Weights of a small GPT-style language model, trained from scratch on English Wikipedia: 58.8M parameters, a variant of Muon for these matrices.
Each number is 500 + 50 x the weight over its row's rms, rounded and kept within 0 to 999. Layers, rows and columns count from 0. Numbers have three digits each. The size before them is the row's rms in percent of the matrix's.

# down: layer 9 MLP down (transposed), 1536x512, rms 0.0476, rows 185-284, columns 448-511
# up: layer 9 MLP up, 1536x512, rms 0.0831, rows 186-285, columns 448-511
down185 098:435495483558453418485509606517471529407428503477559420445460580493562610571401529536543480563526461454534454520434425549500541557562455464511463492466485530560534531484499475470523465455490525
up186 094:381552468478440526399505550558485445576539486545480475483501487518576505483505489489569506552451534496421498370475475526548513510596547549564534542505628577594441485529533529502447376484557484
down186 099:479517519510460554541475436553421568509541457552551424401460530370426523471461485482537501484500445520505535570475490392557545462499568532526543450471478553519478425531521521508561479546561524
up187 091:588404583544503475532465490509535538514416489496547530468455563520533478501469452472493621467401522526470574510449490458428489536582385578516524421405468552480547503421484528541551507440461405
down187 088:451544561525450530486543535522465556456560502431572533505549493426593465620509556566495536478581499497356450599489557498537549531486464543510557496388548578506449562538432457424493419470387570
up188 106:550562477544472590499484462481468513523427555421494575546563488512526463557459544522511552473504466539511486546488455482600505518487448457462533512576484541448515392475500560487411558425593497
down188 102:661470530522547531504504542479487611598542588438355538500458475503470435581481487535449480504557425507470576537455525485428494482504458497533573510487461497430473434602575526498386499585625526
up189 106:486531454525518495570488524523493504461542481575534483501535582510466428448517504484514473492470560547535486454476446511468476509470547412370437638488580413509525491483475632445512498410501531
down189 104:505463530395487467549601599465402496523459449481506477433436561572520572374618491513484429428513656486583473525492496435486445517421544509514577564453437556519557413582520525438512521449486462
up190 091:514525549542461427608493533479504544509483558601443547434502490432492540436592493557482454520518489418536570513418525495534511531569512459461504545466453506587491549509534591511490575413494508
down190 099:493566572486511571432455460474534536508501492521506502515459480449475546474471556568490388496580517528554538477552501424422442503458447520491541483435455450618432543489663484556440448442508557
up191 106:445411493463598509498473454461465519503487542449417517492558516559539488470515530444475467521534554447470525554515467529557463471427497497494473537466548418533447529498525539514516535524471469
down191 100:497513508495462494607491523498524576518490429504581447432546445530456568463535453494439508389455540483533558425394558503459533489484555463480504501539483579428446422480504567527554472513543403
up192 095:508531472528526476500564394416442405485495547544423529505588538531516434579507436496495563469492580524539526476547502514427574468499489447609569465488460513482546519422435487520532470477462601
down192 100:576509500527471480424485478465508476474424513589530437598575454487533507441541497580469581486506510477507549489490466420476444463505503515481570505462472474529495559484480487506521514494439496
up193 102:480503412513548527496503484469409504546531425543473574482581559464441513544503472584543550563453496489534435491445460547564614510542486481565435503532535477517504500465591428454450558411460490
down193 103:525456508477506495526573522541501617531477462479468431559478492501544421424455449485462493502436498505603462527546478434458527532472612495544491506485470526543459448558450437477501433553543405
up194 098:542406484500481501514505495480517514435472527539526539496564518510510582509493484444491677442526476559540480555495521548510480463468548472553508410514569514496516515422570503496439529522426548
down194 101:523499526529576513449582518512563600430536528526548506498508532477462430403538492521489476484574479467542527463482541563430437552409606485429534516483514416533553501437524489380442481528524422
up195 104:542508472568603458492480497523532556550499481492434461502506610558525559520471480590508522524499592526569550416527513536499544508462518479527535507433450459589524504457411447457469501451527402
down195 101:482519521491513506515525574486461537529495481449395491529480630569526539400565515559438515542457479523568415541467424468423543483456473553496525547435455522498470438534469454490413470484595451
up196 105:446434472463488514416450486471500518580469440527471537499476538510550555510481479533453534448476444541556480411421530396524443528543515604554543476476519475510656475633581519562524443538474565
down196 102:498406515429460518586473473486524398499482429551485494406474469434612517422473508462585593536480491573446483465497512564494478426509498477420682584459563502603506555549441524511491526467526575
up197 093:448519571432476479487489488437475498406481428587496545537523459508421496569540532625519413496490556545552583465547471557485517553491494537432550565537455481498526577552531452426617487462454453
down197 098:454437465434620448420428505560504495518464486532509582515533503494459465552541587452506478473506504466485525527485526517552466569546487498612514449502430490428515498553506443522598560484477466
up198 093:535507514507490603614531527491461453522534485501415505588633537483582474503524535400523431491488450442557605514491452451527491557423495639449515411450487467487479502483529493458448518472515462
down198 092:502518511496582450516540468460500447546498504439507519616587542421558492516537424465540594548491563503513513503545449560449478562524503548447453507487541539485504437460562499509493367614572530
up199 091:542527528542491484455507578500519434518427512487485499553476542515493482490454531539509424630476499566504546490444585569571495443475560498387445526535536492537562479605559534480486476472615483
down199 093:548520548458485581505502462487530442414524594499593463482489562541513540447526540532465459523454482474610487599547451519420491591511510538570591474500560519425522402504524555546523467502530481
up200 103:520489530497401541518565495488523434502462498562452570544549382488501483539552487421531533506541537484449502444545404445515499482456570580448397557429462550541571514531444532537564507498531410
down200 100:393508501555362416498535460443443415532429492535475485477430468426488545492485587525485510424502474488529497576472432479553436488548498578533516488598494432514430512561486509503568545501435415
up201 101:525490482508536539532534458593458507502536525485542464534449519496483464562448508428544416439439428464551475504561604528549418525509477495414529519494559585477484422513439514557478501401469573
down201 096:511521490492530474460516536513490558555451572572496531516450415455529468573462571445411517500518550585518489434487553526515442455537516499532495439491507546399479492542535556533617473565580542
up202 100:547495470497496581432450527471465489471417468471406522553519477553456520399498484480520501554425499544521451581535478515600451517472501555489549425545506516583608508552479547527513670491498505
down202 099:565572495401474583512533526555493467423511509360461510525531619450430486438548487405500606492461514540440495597498466514456508632557542442514479436526476507473461520507541418521477471565562507
up203 093:516481405531464517481531438421469578532481486614446493530487473493483484527460522447436463548504541457593561533439549493472481382454401516604493546459497477545500507429513513523517485502501495
down203 089:409501528498501471494418572470471455518533514458471507452590487448486496486442548557603479504409410492422521523421497427488554455582438524496527509528583468568506592488537536484423538578630561
up204 107:588511511439439513467507458533461563372513528522420425568450509479429532472533556536391498442492479427492531460469489446435545392504484554458519515499519410439514471595592485447545442453509456
down204 106:389577536413559435533503415502442413532533471502461422535371447517463568603495554435468461410466558501506445491513478566506467455405539581490489470515465451506480445439580485456414555494491500
up205 102:475488474546618533458607504491525509506461581450499579498413477540463537474530496481550391501576529548502414504495415466469548531483508533551591470483499483534463501499522513529546445448427553
down205 101:482431565532531555512462449557597437437475495458502547521447460494467438495562537511556463524461453433434540501618518472460518478388477454452570504456479492417429520548494508412449513526500543
up206 100:588551514514475564503467445418644499481561553444494571469535560477475540511491492553497481535498451480525576505533489443523491487558497563536403534556453518505515455510495492620463455465501531
down206 100:454571545538530521414450477520596488526492461548516491430500450541585579442468534455537595515453496538500518515512532526583530463581530521551556584467528559548558500491452380551487442636392488
up207 102:507504508522423503536497421509572489492440426431513569517473531408404564456538557514477448548514459636584490456506484451526520553415487527527503476555494488496580549476506416564520505404477439
down207 103:471502575553504488555524459488517533519463548436466578496498513453510501458533482528469523517450452520529540527547590533372489470464502551555566501415497451516405533477550467548428447469639512
up208 094:439488491520496553568516422476489437530483459483467458530404509484526499468506479531518459584533466552491484555474359518518495379543454513495454497499486511545550579534429560456461538468491468
down208 100:501488415437543523479474565421456539413435431532414513455562505437499465516440480507526471585512503507467598479542496442556542497509530486504463504542450411466429472434464471537551496477509437
up209 108:529487492473467477431501454548587355478615389475576550454491525493538531491494468535480521514465427486518511572509510494575499539467510479535459483454491523543514416499422486399496498500379535
down209 106:517538650443598465553503531531414405446553526453555453472610438526511557408438546533498455575526423422463497546482489488563518481595538503583552478477433425399496510373527478455447527585487540
up210 100:463553524439446554446419517469481486504532526520489530523456530555566520467590505508477541521500547542520438515518531540412565563422482537542537501442440562496555543568478546467495493462410512
down210 102:539508577546483483503453487529510492548466520508505489427502540480553411484512562492510537578551540488476532563482462549459497527533464536567469467494527646495521490402481523534589469497522445
up211 097:509517488451545561492449599471545446454526452461619559593487466437543582527465566455477505584643458471529580509479518467408478497552586481445399445543540521456543426520518516452559451402534461
down211 093:564537469482530509530529523530537539486459566553490554503416557485440549498445556550512479557449481532472506563508473556435512519523551539461497419518457604517462516505496540552520424544467465
up212 105:468537501470483407474489569511468479540490471649478575549538511376488487446538555513451574515507558473423643529600499550498502428447520538588543489446573504594480484441436512530524511480470366
down212 101:514556556456493548512498533483515433543564490549559502510525530523417517486411553508431513561470530457516647527505509497421506448598495501394481595483512492589576524471530486427564534582483511
up213 102:610525433474482538534495613562455521525497485598556507560473612516542481567474571496526527499527485469513467444540449405628509469560526513488457442566506438553461462472525606521548454434583444
down213 102:487485549601527553543542543537480477522515507627543501481442460580520455425465539518495533429513471466548503531416560507518439605642499537421569493516505606488575507551410463548547528411550513
up214 098:499488545394573482494556438500493502546477561544434507536461542554466428492449506472509485540619476488508532529530451427504523534474511431535480651516477500494571524450446437491557526541527411
down214 098:480489427506510473619452479509488497486581515534432532521562437548548522595530579514531579510522484446462576541605444493557575523540563467464489432435542529499483488589478449426468510479512504
up215 094:573505460422500460535470493553494534505432493475431561520464488540410426514537458511508475469535415524476425478444516421501512492586487533465496428489503455540556458468471532502458544513602514
down215 096:554470487526449530454485518571513528414484489454626495436488520468541526521473438477384513442490468460538480460430375577572537540614570526471445569473540527583458501369530541434402416514502556
up216 099:545539528475424485517467473427552541488441582529455522511530583429540540557530599484440532544471466565464499512476438561542480545501540470449547557496523503509495473459559526497506464495549555
down216 098:521494450465451521588564521462448582519427429417484510490487431432523494524527472504499440483558499543499530446563473566432604573540474573576459510483448464476553410499409519481443551556499504
up217 103:521661564540573535464553517421509478509545414449421516596474465514504527490529528463404508526535533419502450448469419447527535525500578459569429525498473529525492521516495478516472534495572592
down217 098:516489434574415536499516586456520443483531488604504459472562428589498450520459479479475407514394447514479369473529463548462493521542565484495540590474481498439473551452435513523505549560492517
up218 092:464471525399503560490536509497505454485483488573399524595501514455485541479538504508389501489518391456540489531502546565408467433363499552451625451515532459387523586513430521491545484485451537
down218 095:467495518514545528422592429585461514462480528386577598398468616467497550488478564508429403471421418510474502546521479554538417507442519442488500484471596606415575470492562510518480499499422569
up219 099:433587554469435572570513508505433434626523433511526488428473535504573484506568484605486602470580505408521494469549526435391464448516558517466511467511445446435488415528488483500483534485404477
down219 099:454547483466456512547482436483451470492502526516545621470539366404499497439556460536483470496463579558485529452554517586480515455574369455502509425529495449475499493454562503473486404532563417
up220 090:497515557538487529546642483476465521551433469559540494428567513477594474515502473495462487537454560543573507541525433531484500458428477433495494498455500518471453432458479504524483610378530482
down220 097:512456483582449478479457454434528453520539536570558485456441492566461537502491507501596486594479450491531517500582544553493490523571561560428461490489490562486456529445462514538471544516615539
up221 102:458430543552508450498458498608500518479516438488504473496538498445529517444475449447497516530483432578611476553466531475500602505469479459408495535526525383542540444453502503479505563457443504
down221 097:585510546521516403483490499533536503489531550426489459532574506560551501567452482461463505541510514519445495503514545504401508467428426483529528551549513537450410484452445486546463514508572466
up222 102:500495442544541550548593404433499493574513492466522471505583493463561461402509504470465423473499478552477450458472449502453552435493473586441589378513434497534557467553526488409505467436579523
down222 101:498559539490506576418462485507418452480475421500415466478555543455473468513535479449527426503466609522476486485413519502430529490500466453452527488532444463472534394463465343503521456429651498
up223 097:541455576517447536501507476518510458443598536473402566476620512517511530532463440506496570574396515448505586387512471515454414474509492447436493492544588597501498465485503517589501452502441470
down223 097:458428551481450497638562470574476483499474540474432440457470496519524502532519521482490530526478599495545538482464496494506513485423464369504557484524518491526466586423475521551453465430560516
up224 109:460550543489461448480503522474475485415474624441517526537508496437511568569450483512541507454516485500507373556535466472501508410556404507521438483463486497526463505528592619575478497441467443
down224 104:547498575495479564445535515486506507629583475573388456503510556499629503522380502606498544448504391572454401456520520439508458472509446492564540556541532581469496479473469440499468430478496537
up225 093:504571597485456461457549530504532544464494461568478505567433554458456454561608506557486530432557529490517492521491531498491482506461397426525499466430457469471549537491471493538424538440495516
down225 092:340408436513479482609456521430525545477526444551468522423430463506515466490470489537523510465604445543577486453471434488634497529582429583440514489451486452560586367400496433561550523530453553
up226 105:497443509434617516413508503494467418505540451620565508527402419501508448482493513481539447552528443541444477520340414489481597425501449496505476465457386445442546498457472495589453531502457608
down226 104:458517478428443510481454552538501530471554488596542489477498478545457578429454526450505547558459540479465496504438489473438537487565501466433527430430576488543509446461564479592524461577502568
up227 109:494516517508458463559500492559547425526506516482619584512466485476510457475548475425475496495556535469537572504490569492484473525535526542527476489544464520448464389398457418441558457519506574
down227 104:488404576579443549502546504542526471526603535467571496452483432549579515502498509486472548608432586586489491435459424479513547443462538492376454655436565520543410472502539561506504490572510474
up228 101:491438470422492529466567510501473456506474457553392522569518515500455452519519510508493456528456451447539585455448439425520482480495515548465673516447552532440568434516466550491471480465466553
down228 103:604570541543481573504497554525503474479426470530505599560533528396434566425589573536388536538552601561511543479563448595501518605566609622485451490530571466575518546427462473404508514544498476
up229 103:531507513474520513569515506421535594568373451374441431402542446442471477548488511561532585598526465547400456471525475454465425521526488481523401477567517559450495483499487543506448529504413459
down229 102:376579464436513501520541563547525556559445460417437428541556425465504466568425499488550495485516494442544495521605494383526355411446489516493543519544565435447517425494487510480452478450402502
up230 101:538598474493474503575567468527507468469585466506483530494454439489564536479473535409518475478499601534551510496366557415569485419546563484524469425531499426564594590491476508473474510419558471
down230 100:396578510518587446443465407418495503472532476518557450680392474518554493479523417525504473498586449458418458434509483539541462455519435487429500573525477442527432567445520478478493524448539442
up231 092:513540538458456483554477507560504535526515567537460507585442614447481361645476540615475458552454495506514458521448500482418451473516520497452522494523439409548481564550549489578447519515473477
down231 096:486556571529466480447524426538562525446515516554530476418439467505447535428463546481481522479473400575538465530464477435496523527432472528499546455522465540566486493583494476405490409465416521
up232 098:467462504576442492516594458491529516449442484416578522390590518517539500547500500514565516554505598484517469632420587494479455534474441538487495596523543414533550558579479601373467504550446519
down232 099:441505452501463457514515519519482518436473448519537479453543514521493508537466532489521456493539469536571507539561578515494407453542481518433467534456485507475505358484517497516502455389460514
up233 095:499437377517462527481421522507422442507489505522479550452494408491468512487411531498501511516565454557451486514549514497458474456576519499481480520519471523561547457529556457490537538468477539
down233 099:515628491497516515508489533508435415483462587475427531409579548579435546498467553466517486514429453385547477511634521566491481470538490423510522553488502525476508536516542511507493507434464492
up234 101:401517460529511550535556431527574421521515513520442476432486518591514550500491531473451557534405450447532461389550483606379550528569569487443494460538462477518595444528501561556518487483473541
down234 101:472435520448446563552543634433503419462508428526584540564455612545458490472508438583545498499465419532490562571542580519484564475397544491428480480601492488576408501537545515430458524477503517
up235 099:498435486494476476551523514449518471535560475525550479457477476521474429532432539544523486503390553550438428530411570528464431532454488383506441440538552450495537511444458449509566520513576386
down235 100:352513529460447423499420537539491499504517455482609472518540436552378406546521559491543508491428506493528459454440575479450486401489484445478382478446487533554493522490525476449482469560474432
up236 102:526465561511508469561416580435553620446446544473538472429480397521488533460550410443412434424505463508552524431536588476484563472475517457489557457383530503506479442503510445524478452468543502
down236 104:455498552421472545485577467557574486538509549478616462483479435489490404404466458526506537362571505457458577548502547439493427470486469427563501514441547540524515502530444540522602518504449453
up237 100:555509494510517562492653542521536424514472560545503574558543517536481507449519469416463545493471563528419531489567525604541493363467457467512545475514490508566486447548470509485489544488514432
down237 099:447509495510484477573520553484456540509498465436587601517447542505529430513557501507444444420587562507510546533527466559539458446439510530537521425584536492478583492531476570502502525555495425
up238 099:387468483505461474478576451519414460457486564499478501516509460505459607508455542407449472530486511466471413534478509516404598432450522533465397481525491474509540507488563454473537632472492521
down238 102:485541480463568511526461514570447448457460476544523499469471476509415449555467494481554547600405441459530402438553543458502491568571504447447613562543398491406490463471485544386444510371597526
up239 101:566587439532474493405505565499506441500500438490543455430544524533528487553516550536518576503454501526560462405506492507526515480598492558520542484490504511602490521490518418509539480436386478
down239 100:453545538551566495526521471529517497502454496524550462414495510497400508427429544500512592573434516467412435505522558503569427438465500482537525537494523439430489405488514428498439579467434512
up240 096:498544633473545532383527474488446365542523494544431516501570469446478440525450564557472619506568580535457382540543576411531466484569428435515473590450457524514542507483447425520493504569521529
down240 099:547447497483588466538507487557497503408444569451493503514549437510494348537445470512468568472582509504527506570526544405541524600455599554459547433508532470501493475463463525522500533504483478
up241 089:597489621477532425516456588475498466531504481451556537520466548431525435578499467435495481518581543461476473461418481439561455458491538480553470536608550461518507442471460511466484556438429435
down241 094:496535478509524512468500589480491486449535401553621485473484556527402452531516469492478582511478517499460471486528553425506398475491503480537533443586564548502647450576517511472563530516499513
up242 101:571535386437450403558555493491588535445429520518473498457476580535508610484491525487520502560515490536514450518486616547546473524470500465518422526510553500506437471538572484574553525446484539
down242 102:480476458654566488456417499503559494458474429617531495579482495601433431467489531453462533514566421492462516573529493394537410510451479412469561511494490480445506468535508424582557498566538532
up243 100:454568493515463462539518565496484497420568513524447542511462561458551472489498538483523482594626512556468578494525500456549476514560473556474564478501526527565516447512454458514502548447582628
down243 099:521551463509506541437589548488571595523497552482530471527606476575509456508493451465513485397484557524526498428551596439569467528488470570482585459542514519423481483559538539486525512503542516
up244 104:487483491437510461499460455476501486459489489520480568451635551545412462444421584489522612560489472438476529508491442567488531474528482487418470529550535422442547593509506481522449510507493531
down244 105:544478503432447496435507454482593487549565369429462427466450493514465493471496458641515581517499478600418498601479449472508533549469441478484486543451462523492381473576484459493418412501454531
up245 104:425600485468413459456468430459470520482574500541465568555516541459495554530547420577498518478430573479464519540652520569482464475477478540540512405511608402495547525528523490432495479468441578
down245 100:517489383547438566429512469546541542414562523462569502528541549471499493462508535523532509460464414459522522648470471607554530517439455490532474449509554592422501581459502465506494513425521548
up246 107:521461517389466517452541463477355389573482593504474581447550579429447526413485497529573505516633526394452466572415502531532505504514462466520465485511518556491599561494484484536496557468574441
down246 108:515481506502449497509536516410496471485415567567452465590488485495491401538512433450582487445512458487527555494539606450565567635538571504457528525526540461479483553569530478498478465491612327
up247 100:560407436480481456454516538582497610429484367536587483482472504475497480494553558471409525379496491468441430511509445374381459531447482444498470536493449480466460499480507476457460533543628462
down247 100:463535476587406483449579536463528496492515580542530548411475521456547555479433511536502608588448517515474396550531452419508518526565495420439553454360448497440466398525486516496600539603495410
up248 099:557486502515608473528415468464435442443487475571493508539499560466489520467509489510499507580490547486456511555535543604582466505476451525594423457506435492376555467584444569428536550430442491
down248 097:480572504448395496455439514556501496431522451549442553488482454490444505508497495466498464470482541536428505486459534506476507510477526473372462462532497509496465478529554508478481506468515501
up249 097:469491471540512452466528522535544497388537511517517563497541511488418605479480540578490547475478528530468537515585508576523509519505536495476507489502523528536492527490494509517445551498453494
down249 100:485472496528516529496492409483496457498476522534390447534440469527477560507556430542474496408494460489489561522541397490447584506516444478399529547449563529494482535455502527428445535447445571
up250 102:534481528399588489601404566543466437449518513521539519453515579578425502612508525542464498399543473404462457543464490504475433474504550466469491550524531567493485504510399440501465540491504512
down250 103:527614424481513459463548569523502474569541493458555489434337553536540501477529434486453520531515483482416450470450460540512486425496394545555475494500490418501503511437538458494490384474573530
up251 099:433465497496552479557446402596455565511449501553457537557495438457513565478503617480452480580617545502484422473525451530433414513378561500490450492504555574567388497523523534526482518471524530
down251 098:506556430416491447617560447466513538403481449467450492506559498577615508473501492570536458473468526449604495405446584549531517459487539458506402558436547458492476537506533503463488483397485585
up252 100:532497547455515452374482518569481523523457468479550402465492485562494454489488470486430495525565522509441543531555471479485503451594492490438629540591457498538500539542557512541523475465440477
down252 101:508444486572494559516485452472519566535479491598594432494549526503441448496508449551465475446470511483470579529407492509525456612461475489563510534471516504473451529489458517467511532431473502
up253 100:505459507610590423530543475453546436506565479521550502551500558479533507539489497369448533472488502488525522514579468455455459495403536436499583551470544571486579527507553580497623541505398436
down253 097:430571517507503507515550583547575509519514496339449390537446568560467455498543549455499510429423462510492468580546526483463435602472440427462491435496452455451462454546481517531595536547519532
up254 101:458482483498626474490556531525500557448450552458560446470456460452507573441595458498552566428468635435438495506446451500583504550586453577513472429483469481470580453509488524487461499505528566
down254 101:531510552401510427487501492456476496454462441614525526497497454502492566504520428553496564383487469462424516488506476511513561475438508543441572467408483566508606536547545527498478631463540527
up255 106:474472550535525537435534480504468429480542514482580550454486491482477580526495449389448505508377460514487359498556508526536515489568562498493500456464472483502550457529459558542529541515492444
down255 102:524529520475428499576563522612475520475550465534535456472506516491515521409486497441445484500472592518596485486410533509510457423510446468464341604489519557426552446554511496444469541422457603
up256 094:531550554453459627491513529470527636509520537449496498462527526564527528467550603384532527543544460436500489578405505420462497473545642544499501456483562583604560471558485429488485570522582500
down256 095:354534611471479454537493529578499515539487532508469549567557439644447450577497542389476569409410498611449458545487552509457416539518461504494521474569486528415515542480469475453510584442429464
up257 098:494492487450463506571517512616450482472607578462557584478503503423575494530481564619573480500476582533512421465453534406454581377568436580480494431609502471476546590488556464583436431459478549
down257 097:429511428537456470547532511480462575412498557482571547553525510575373484506558491527375557456518493480562569472513503544395534479546512501410483463367639479497487577550534441486508464429474487
up258 101:451443487507540580559507555566577520513496475473517480508605497504589486620462507409551452409524471510448577530413569505442476530436500544512449458583507529526574513427432498474496428485561393
down258 099:460558484430441510492496472508463539522546378428536515473551460427532493511494504451558538585367445446522522522474432488506496532459489516489516494581451560406454546502478538467550475477580478
up259 100:570484520527562415561517484514510491468453564485386492472469464455552453504484463537491597437524388552503501577474537520606563458420501441481479470485535502559480530430441513448382478594458555
down259 105:515397573506492528474528495569472488509529467499484530552564449529512563544441501511516506529537559490446544398551589617533560463499453468486407508535535517588515448443510512512522570444471471
up260 105:538489526484540514360576417462494557490398583506537416575489489508521499566499419498451483504458437487436457415433515467405488443539465478536510446492538376529523396424528581432482538507501448
down260 099:540525570486471541466545428481608530482558426467436473545432473495463489554529464463484484511501591510551470457555512499495426450497454564469418532509489517380380467508501511512498598578495467
up261 107:477462508466589526494505514493495522542517526538467548505551498462447475464527620441585459485495589455602522448498408516512462519486545483537454534503454508537428603514572533487337445431511502
down261 109:464466566415482443493535552401494557524501445475443511482431524432423475497456395472577569525501543545605430551505583464512421524492502458466496526449501546436632561465520507526478556543489538
up262 099:490542428531516468566495494560406503528436444488463486536418521449530555406454503518474466479473504448513471487530585469571543508484431519391449494488530540604495427469510507511504621443492497
down262 099:611530478547439420564488505523549500506488499497408552470530519426434505551515481533432488451491544607413485457444512513616458523544496514552384516441441557511499445490440549522535483451422505
up263 102:457476450503429488542475538516468562479410486509431507552411514561603557556494437498511544515488483467503479425529452535533454503456489491450444584499509490445480490481476545554410521527429471
down263 102:493542484507517571473476504491467557508555529546495572435523573461544552541503432477512489536571541422337504609406497575467424512535444479378560507480444459417519553485470516485482577513487531
up264 100:494445503507493456519468395550465578476492455463448459556474576449521591518437516461518414485491493474505459593487514450495560471443547475486495484541523553500545451493480516515533417492529610
down264 103:455541456493515508527512425473488579514511498510473527412617542495500454439442470599526512410485498544443435516471403449421495477530518480551500543539491541516524487617607537554513598524471442
up265 100:541462537534609548488456495459459494564475587490513545583483490454469524629564476451562515557502580466507547522567545546498517495470471388455444450558454562617520489493377515465546497559513475
down265 099:398405484545471550546537508513557487516520523488413424472506569467552442459550542538516470529549390454324483514509513544442488571517548552449515510528473516541516560573492511450512517474524493
up266 091:507521454514422525495504565537553467457530596377510557475527537476535478555509491594406484523538508458509583472475482479505498434586504551487541552459486536437583521513516516420484588517473517
down266 099:588547563515393350499552500498557501418479507513558455527428533561466495452504449348484547483499522509484483437411550400540558500505525495470427554416490496452479481456522498453563513498468472
up267 100:424500458491432488457502455441385500413515555576514509503544503503606522554346519467620534526526506464493420484498492500510474528614440525514439488432539534470424503529469495516465455434517456
down267 098:561551467433466534530375543561516460414477528493542571465502568502479521473563547490443404411511490409514553469557527590495473544475568466502496538448508473542546521509425468577581464448487613
up268 101:550552479433466469461437537472516516580484478545395507487447501560530439550514478441483415570595552515533469405462442466386384554510547572499425579534457514469477476496468480458466467578468373
down268 094:512420509473484518445493415474470502472449513473461510451612504470461459454535403524502535461490536516446400554604514517493490515541565458470514484497464568508404553612487522415531622498405491
up269 098:498500481447491465513464484571516465530511477478470428479520468485533510541599531399571463554502557499421488475508524466550448455498488452423488386509466580539460431545509530497539447532469560
down269 099:467431469492527505430429642512460395531479575513581570475626483501468423489596573532498408598451468550495567539562499501492470552533499521386544523510513487516473442465559554539546437491556465
up270 098:516445522482515461490490400506476409532378468553487548543471551402549501455449513603514454493509495500519467415480527537510455508504549476436528544476497573476453507526544535469528420553422504
down270 098:429513553550454493513587527540482509536469464559544555487517439492526498593373479494533438441503516514607498552416381509505508403449433479469507527550467461534492505540515563522490533563490483
up271 103:527484630465500377459454481503487540435548436460575495473575543549514494449501499590448508534564555525470472506582489517573550428579467505479496483460575552554514496431535590501520532529415531
down271 104:468520465458413461564506536523526486517489470585518483495523445536458455700472468538434479560462510656521457490424489474481488556479490414515523548426428476462517607476451515492511470481534571
up272 094:547453473445434476586423511444495508478483525493548438467543487500508508529420564404453530576552520500489459419437507493571467494604503555428516519531518466508523461476564589498509592541473544
down272 097:502430515580498440448517562526492510431549524519559430495533519449536565491521461483510562497503544567496444502508502602501472512549489443450400424595512480482500502510479583479476492494462590
up273 103:558567412559432517527544489568557445494535517514554597559527560474545393472427563473478459517442580558503478449519515435473423504531558513455535508470542553570527501412569464501502382390422500
down273 103:423589478509470491487447485515478499557442535458503486515530482477480454506538532499558538535611513524492529528587418504477438486533570611480417456475507477510505579451509569430487423566552539
up274 107:525586461423511424535446475545554413504568439438449566500565451453506459434495531521464498529533544491515569558434403511420482495549534498482483450440548570499489467460506493542442557531552595
down274 102:451577439493490558517496453484485438583514469413447554516520507540574577480543511586518450505550530417517493488564555474486421558428565410398526526427546523580480548499569502530429486516561475
up275 105:458501481504542543450564489449489544486450457582512418510518535490473532521435463565492549528491461502454563410448513447491502474583512508476563493367540514523466455516554472488515463528551447
down275 105:517477535422603529457438498497486507457565586513525499589508485506457455485539414492463549538495543503579555585522537500457447534540424550512431524497535554592579564498521474550582490500485480
up276 106:474386459501514498552484566473506535523526546470486459428447544391434444494475454484471478568546558477491497517509515460546423568486482566431590461571537454457522483443506516461461525413583577
down276 104:526536507489457521560521512471490465536472387511541611556485492443467479440474543525405459551522494516561502495451499429496332563540537518443513557519469445488559468517382489435565531499484537
up277 099:507544356511553439515440495591477455549396374541531491453519562430524514529492491566488535541499474461566493480532528514500523537480492524483465534439559442602484431481453487510543444444421509
down277 103:560457563502486407501526518480553484467550449576630545446503498580531554510594534435458556523412519443480481529481543488510482401519561518466465450436453404592526535481461442487490537494433400
up278 102:636533521510555424497487495458485505470534497478510522484526505457476556472563530457487541514449490544437554526572460478530535467483488563523470531502543533453472476546489458443419533484461498
down278 103:542542535524535480570479552533514375451471455501435353579431581525426593570487560521538417531508461593567499476508496487482448568439563546488538560596512477481519528503476496466500554474559436
up279 101:485386588465460575466490557475436413475493543621449580546513481459480515475512452560491469468511576568531435514527559456475455502511410475566530478501527528597550535581446503584410550465446483
down279 098:469551511472429473428480408456537492508494460458450425509545541520473636549580472548500517434484404508477522513494461516553504391473486452519474514493477467433552491417489544513492432530421488
up280 098:433549500487456493396465455435592526426409545545524547505515490398497496581422551501475452516470514531561431553522460528504432558488505542492537374401470510486461463440428433546561483501561489
down280 105:492441528560596523478411535441554513526463480510480532434469467548495503470411540411426442564480420498458537491546486475548506555409459551456488456561514545513513508483355511480458451512468414
up281 098:509494451529449500518558455476563488542535585529534549524529466536585606473528437477474492460550514476478514570518482549529435567558552530539463437516568483527496515543528478559478543430507507
down281 098:528502502513557486540402529575459577561596545481492501525444449508475511544542468484579489507557477554477491526553445585453539543489524477554530496397499475518464542504530430375498513518542457
up282 092:598484564412398555511578540633443605469479484412483499607497452497571528553580531475538489528591525507485497517527521513484592501510429504610452377489470567468468475427491495448403437542442534
down282 100:463511487500514500411398597488425469499486467539467481505496503521529553507523501451453566619435491579456462529461499516502476441433549512454436483537541524477481558517511477531470530565431481
up283 098:459498503514552497556507551524595488455450441503560473470497450414572558461483499454476571425485435491501545428490525529594601459527537547448505485596466492528527548390427516461493484538440453
down283 099:476504567460453461401517548532567513507562591527537449501439554555525549410427434481557511488480528440512513489554349499523509504544458499449394524463478464485565487568529590544458441609501491
up284 108:512527506533463504501492519525387478451512543440511482494482448555506553562527535499539501444570558554497479486349469404583436542542482515466490451465581493434445418455469527529575455525404494
down284 104:466492591522465467475444540545412453499555528491502509505542452505479479516559530471552432526464501470584485418531456440546507565538441437456404491478502506440544515465497547481540567570522424
up285 101:434490534494562449537541607465452485559580504476501407484460528415575483505498557582542468434476464579526567477472605515545477537573521479480553662547507489563606430487505477485417576530510477